Part of a small language model's weights.
Architecture: RMSNorm before each block, learned positions, tied embeddings.
Each number is 50 + 10 x the weight over its row's rms, rounded and kept within 0 to 99. Layers, rows and columns count from 0. The size before them is the row's rms in percent of the matrix's.

# up: layer 5 MLP up, 3072x768, rms 0.0227, rows 2136-2160, columns 320-383
# down: layer 5 MLP down (transposed), 3072x768, rms 0.0188, rows 2136-2159, columns 320-383
up2136 096:51 43 40 61 55 51 77 49 74 62 59 46 61 52 48 73 68 36 49 42 50 50 37 42 46 44 62 45 35 39 71 53 43 37 44 39 71 53 89 69 46 52 69 44 78 45 69 56 43 46 53 34 55 51 51 47 39 59 62 44 52 45 59 42
down2136 089:39 64 19 40 66 41 57 49 53 47 41 41 72 39 73 48 36 49 57 34 49 60 32 41 44 73 71 51 50 50 66 50 72 55 54 62 72 45 49 30 63 47 46 60 53 38 43 58 56 39 47 50 63 73 28 40 60 50 51 63 46 31 54 51
up2137 107:40 43 47 52 43 64 51 56 42 39 35 50 45 38 46 51 38 45 46 41 49 61 59 45 35 50 50 49 49 72 51 37 52 36 47 54 53 63 58 30 70 59 40 40 42 43 59 52 53 50 45 53 53 46 57 50 51 38 42 38 58 53 51 48
down2137 109:50 40 54 50 55 63 56 48 39 47 55 48 35 61 36 38 35 67 58 60 45 56 48 46 61 62 41 64 51 55 68 51 50 48 62 59 64 53 41 47 51 59 62 42 45 42 59 50 67 42 53 39 39 52 62 50 56 58 30 43 55 36 47 42
up2138 097:60 24 62 63 51 53 43 46 51 52 35 56 50 46 46 49 40 51 54 47 54 43 50 45 43 54 31 52 58 46 46 59 37 55 44 49 46 35 44 54 44 67 40 37 60 49 59 58 51 50 60 46 30 53 46 43 48 56 54 55 62 57 42 49
down2138 094:30 70 46 39 36 48 60 55 46 52 28 56 35 71 34 56 61 40 54 46 57 46 42 53 44 65 53 45 43 52 48 51 42 58 49 61 55 39 41 64 58 44 66 60 42 50 46 59 59 65 48 48 54 49 46 48 61 42 44 51 58 45 63 54
up2139 100:51 48 53 56 45 57 38 41 48 55 50 49 51 33 30 53 51 35 47 56 49 57 50 46 43 40 50 54 35 56 54 37 71 60 57 20 61 47 47 43 55 50 50 39 44 45 55 46 52 47 45 43 62 36 52 34 26 58 43 66 49 45 63 43
down2139 104:42 54 51 50 65 49 46 51 56 39 72 42 45 43 45 45 20 48 61 61 42 45 41 53 59 43 30 54 49 55 52 38 55 52 58 46 58 47 49 60 44 42 45 43 48 32 46 46 58 64 54 46 75 47 66 44 49 40 50 53 30 39 61 49
up2140 098:50 42 52 37 58 50 72 43 43 49 49 69 49 49 68 49 31 31 62 30 53 42 56 57 58 59 48 44 44 34 60 45 46 52 55 34 48 49 47 54 52 42 58 46 51 41 56 51 57 59 61 30 53 40 31 38 63 60 44 44 54 40 55 45
down2140 097:36 50 47 60 56 41 44 41 53 35 61 61 47 46 57 66 59 56 40 33 53 38 67 50 62 53 51 59 39 59 44 59 58 44 62 51 37 65 59 38 48 46 46 61 51 44 42 55 62 54 58 44 68 62 31 69 41 50 56 48 52 53 57 52
up2141 092:43 45 43 61 43 50 59 47 50 63 62 46 40 37 50 33 29 35 53 57 51 50 45 37 40 50 52 52 52 57 47 34 50 44 60 45 59 52 41 47 64 50 54 44 53 36 45 55 49 29 51 47 54 62 51 47 44 49 58 67 42 53 48 55
down2141 085:47 60 51 54 60 54 25 44 60 37 58 46 43 42 49 63 55 56 42 69 62 40 66 50 57 55 47 45 45 47 47 52 75 41 34 45 58 51 58 69 47 50 37 47 38 57 46 53 56 69 60 45 51 54 58 45 51 62 51 24 58 50 42 41
up2142 094:40 60 60 48 42 42 60 63 42 57 42 53 31 37 44 57 63 51 70 53 59 61 43 48 42 47 70 55 48 49 38 44 62 68 34 55 40 50 38 46 56 57 57 44 56 48 45 38 53 46 56 44 55 65 47 46 40 44 67 53 63 50 42 37
down2142 092:41 59 67 53 41 74 42 56 28 49 38 45 43 46 49 77 53 51 47 49 43 45 40 54 41 50 60 51 39 45 51 64 37 54 61 51 55 47 42 64 61 70 56 34 44 53 46 42 40 62 56 67 49 50 55 52 36 54 67 58 61 46 71 57
up2143 097:48 50 71 58 58 44 42 50 48 60 44 40 59 38 42 52 66 81 56 59 45 45 51 49 53 54 30 58 33 48 50 43 64 53 47 54 54 49 64 44 54 75 43 52 52 50 53 52 53 59 50 53 47 57 59 31 39 59 64 45 53 48 52 44
down2143 094:32 41 58 34 65 49 50 55 31 60 38 42 39 42 51 67 54 43 46 47 59 47 47 38 48 56 45 59 44 53 46 50 44 38 67 56 48 43 49 51 39 58 60 52 67 42 24 59 43 52 70 51 59 68 59 46 60 51 43 39 51 46 52 48
up2144 101:51 55 71 64 44 56 34 61 29 38 52 43 68 52 62 60 61 60 47 61 44 48 69 35 22 52 37 49 57 22 43 54 56 55 50 33 40 45 54 48 48 68 65 58 44 51 29 50 63 49 44 55 50 47 43 51 59 31 39 57 41 31 59 36
down2144 105:47 60 58 56 17 61 51 56 26 37 45 37 56 34 60 43 41 49 38 42 54 57 52 52 67 54 58 60 55 56 61 45 46 55 48 55 70 46 59 34 46 75 42 57 46 49 47 37 52 57 47 55 37 57 64 38 51 49 46 54 35 37 41 60
up2145 104:37 49 55 43 32 59 45 39 45 54 62 38 43 43 65 66 58 57 51 53 71 58 50 47 44 41 52 41 56 47 64 46 51 45 57 44 50 52 56 44 52 45 48 46 64 55 44 48 44 35 50 51 42 55 25 54 56 41 52 49 67 52 55 45
down2145 109:53 51 57 42 55 39 50 34 55 43 51 35 35 46 38 34 43 46 20 46 59 57 58 60 48 59 60 53 56 37 52 61 51 67 40 56 66 64 69 63 57 54 45 50 49 45 44 39 38 38 47 47 46 38 42 60 56 29 55 36 55 66 36 49
up2146 100:44 37 74 46 40 47 49 38 68 65 58 47 38 55 57 58 59 60 52 52 59 68 50 53 49 58 57 56 63 51 44 41 50 61 49 58 40 46 43 49 67 52 68 45 64 50 42 55 53 42 54 48 53 53 36 57 64 43 46 49 55 40 58 56
down2146 100:28 61 40 44 29 60 57 38 48 60 28 62 58 53 47 47 37 55 40 55 48 38 30 55 58 53 43 55 58 47 47 51 57 40 55 54 30 63 61 41 51 45 67 59 55 43 38 58 50 50 51 68 47 52 55 43 43 65 55 59 53 68 55 36
up2147 099:51 57 60 50 30 50 61 55 44 35 70 47 66 54 56 45 48 51 49 61 38 42 53 54 53 34 66 41 65 19 32 43 56 45 62 50 48 50 50 61 67 50 57 69 33 57 61 56 44 31 43 51 65 29 34 46 55 33 60 37 51 53 51 52
down2147 100:54 52 64 44 49 56 51 50 54 57 43 43 56 55 37 57 72 49 37 57 40 53 53 55 51 48 54 40 60 48 38 67 43 47 33 32 43 56 40 37 58 45 60 41 38 35 58 29 79 34 54 51 69 72 60 61 58 68 38 37 79 56 54 59
up2148 098:47 48 57 49 52 59 63 33 56 38 44 54 54 45 72 38 51 38 61 41 43 40 51 39 45 62 51 44 47 44 24 41 41 47 63 44 42 50 65 42 68 54 47 47 52 56 69 46 75 49 52 55 51 60 40 42 43 21 42 58 42 61 64 44
down2148 099:42 40 41 48 89 23 39 52 45 39 41 55 50 30 45 33 60 62 36 48 40 46 54 49 41 67 49 53 64 64 42 44 36 53 61 46 50 55 36 50 60 61 53 63 52 50 31 55 46 36 49 66 68 36 67 42 37 53 54 34 47 65 48 63
up2149 112:48 49 42 42 41 56 47 51 41 55 33 55 67 55 50 45 70 53 37 49 59 66 47 55 58 50 42 67 60 44 42 31 54 57 59 55 69 52 57 55 75 45 45 59 39 52 27 53 36 48 42 57 50 50 60 48 57 50 44 44 54 63 51 45
down2149 121:65 34 55 66 16 45 60 44 59 60 59 53 58 38 65 73 46 57 57 53 40 52 42 51 70 59 42 54 33 48 46 58 39 46 66 51 64 57 58 44 50 58 47 45 55 54 48 44 59 66 52 41 37 50 32 80 71 61 37 55 60 34 38 62
up2150 099:47 39 43 36 52 79 58 51 41 73 46 48 45 57 58 52 50 61 49 50 59 55 68 57 39 64 58 45 55 46 41 46 38 54 55 60 41 49 51 51 50 62 57 37 48 69 57 54 58 66 44 76 50 60 26 51 43 49 79 43 51 54 46 41
down2150 091:32 75 68 30 71 54 39 46 48 67 43 54 32 51 41 49 71 48 48 46 36 49 42 67 26 21 57 43 64 54 40 48 56 49 52 49 46 35 43 45 56 46 37 76 48 42 22 60 51 59 52 52 37 61 58 46 55 38 26 52 57 37 65 70
up2151 101:51 43 38 37 48 60 42 48 59 40 45 42 52 66 57 44 41 25 45 54 48 45 58 46 62 42 45 66 50 57 43 39 45 62 36 55 57 53 54 56 36 50 70 50 54 49 53 55 48 34 24 55 52 54 53 46 41 48 50 59 63 51 45 55
down2151 103:43 26 51 43 26 45 46 61 38 51 75 51 57 54 42 57 58 49 51 44 37 50 61 38 39 45 59 48 46 33 32 54 51 56 39 51 53 45 50 55 56 53 47 54 45 43 55 50 46 53 62 45 48 56 56 50 45 56 39 61 38 57 56 43
up2152 097:42 50 42 26 52 29 63 41 63 48 59 41 52 53 57 49 61 44 65 47 59 43 41 50 37 44 50 54 38 47 44 55 62 69 50 45 56 43 57 49 56 46 62 49 54 47 51 66 40 46 56 63 60 52 53 32 62 44 72 64 56 46 73 59
down2152 096:48 50 55 41 99 54 48 49 58 63 69 64 42 57 47 52 50 35 45 28 56 43 41 47 48 41 45 41 76 47 52 53 49 57 56 47 53 54 48 54 54 57 35 61 59 45 56 51 60 47 40 46 74 49 54 37 44 36 63 56 49 41 52 46
up2153 100:46 35 46 42 50 51 57 36 47 47 63 55 58 45 38 79 33 49 51 57 50 71 66 49 51 57 34 49 57 52 54 61 56 39 55 35 54 51 66 39 56 56 53 37 56 44 38 53 59 52 53 62 50 38 37 30 52 45 67 64 51 48 57 48
down2153 100:49 44 41 40 52 50 61 58 43 62 50 57 50 58 48 53 48 48 41 40 47 60 50 53 31 61 66 33 60 59 62 38 53 54 61 47 40 54 47 43 44 53 38 49 56 47 44 45 43 65 54 53 67 48 49 48 45 61 59 42 40 47 52 57
up2154 103:57 40 47 55 45 64 44 48 59 45 43 59 56 54 36 59 70 47 48 41 35 91 51 49 51 52 42 72 34 41 50 69 46 56 55 48 53 18 46 63 54 56 50 54 54 58 50 44 67 51 53 33 53 70 53 44 35 57 51 58 47 46 56 71
down2154 103:41 45 49 56 37 64 42 52 61 62 56 68 65 48 38 48 50 73 53 42 46 54 40 30 53 45 55 32 46 50 54 54 45 46 59 56 49 57 36 30 47 55 63 37 53 63 68 60 46 66 70 51 49 44 43 46 46 37 52 50 57 43 48 44
up2155 100:37 38 51 55 48 53 69 49 42 56 35 64 63 59 38 47 47 60 58 59 34 51 31 60 43 50 37 59 52 46 48 42 51 44 64 44 50 41 48 53 51 54 55 41 43 54 52 35 52 59 52 36 59 55 52 49 45 59 61 63 74 59 39 63
down2155 101:72 68 58 37 65 50 54 45 40 56 49 57 52 56 46 51 41 57 57 42 47 59 39 50 45 50 47 66 56 44 58 47 58 49 54 49 40 43 48 52 50 55 53 49 58 49 51 64 19 57 50 48 50 51 45 52 44 54 37 22 42 45 49 50
up2156 097:62 55 42 28 43 58 52 47 45 50 34 40 47 53 66 50 51 58 27 66 37 67 53 41 54 47 41 54 49 46 58 45 53 52 42 43 47 48 48 71 56 55 51 46 79 53 59 70 55 30 39 49 52 71 55 41 47 51 45 44 60 51 55 52
down2156 095:49 52 40 53 34 49 40 53 33 47 42 57 48 45 39 43 42 67 46 36 48 42 49 49 32 63 58 50 41 47 44 56 41 59 48 41 45 47 40 53 42 36 63 44 65 50 63 41 34 40 58 60 45 39 61 67 54 41 65 59 51 55 35 41
up2157 098:37 43 46 44 44 43 33 49 57 43 61 48 44 44 60 60 55 54 64 52 42 39 61 49 53 49 26 55 63 65 49 57 52 63 44 54 48 59 44 41 59 49 40 47 33 44 58 38 44 57 35 56 50 18 62 51 49 55 58 41 48 42 48 34
down2157 095:58 46 38 47 59 53 29 47 50 59 59 59 58 55 58 62 32 24 50 58 60 56 57 43 47 58 53 61 42 45 48 52 49 65 35 54 54 51 45 43 29 64 38 45 45 42 50 48 45 44 69 45 53 45 48 39 41 36 53 39 57 68 52 68
up2158 128:78 64 47 28 45 59 44 62 50 53 42 42 59 26 46 51 56 53 70 51 55 39 48 45 64 69 37 62 44 50 55 47 52 53 57 44 52 57 32 47 48 46 38 34 49 49 58 53 55 57 60 48 37 57 46 47 58 55 47 45 46 59 53 50
down2158 124:72 61 38 39 38 31 34 53 43 53 54 51 56 59 54 39 52 58 78 55 55 47 51 53 63 65 47 46 43 52 47 41 45 52 59 47 59 39 35 48 47 31 55 50 55 36 46 35 57 47 65 64 44 52 45 54 38 71 47 35 64 61 56 49
up2159 105:43 46 55 59 39 41 51 49 37 55 47 53 48 49 48 61 43 54 50 53 66 51 45 37 67 31 52 72 44 49 50 27 40 38 40 44 42 39 37 48 55 42 52 41 46 49 43 44 47 50 47 53 43 60 46 52 51 41 46 48 56 49 45 51
down2159 105:59 44 51 33 35 56 46 50 65 68 56 37 42 38 45 56 67 54 42 49 38 32 45 53 65 51 49 39 48 24 60 46 56 34 30 52 54 43 62 44 47 58 62 57 41 54 44 16 51 62 62 44 48 74 37 41 48 56 36 38 51 61 59 54
up2160 092:58 51 71 51 59 62 48 40 57 64 45 50 69 40 47 50 36 60 63 69 49 55 49 42 39 44 47 61 46 32 46 57 45 73 53 53 48 49 54 49 74 53 42 49 46 44 54 35 47 22 48 45 43 58 46 48 46 41 58 49 47 47 68 58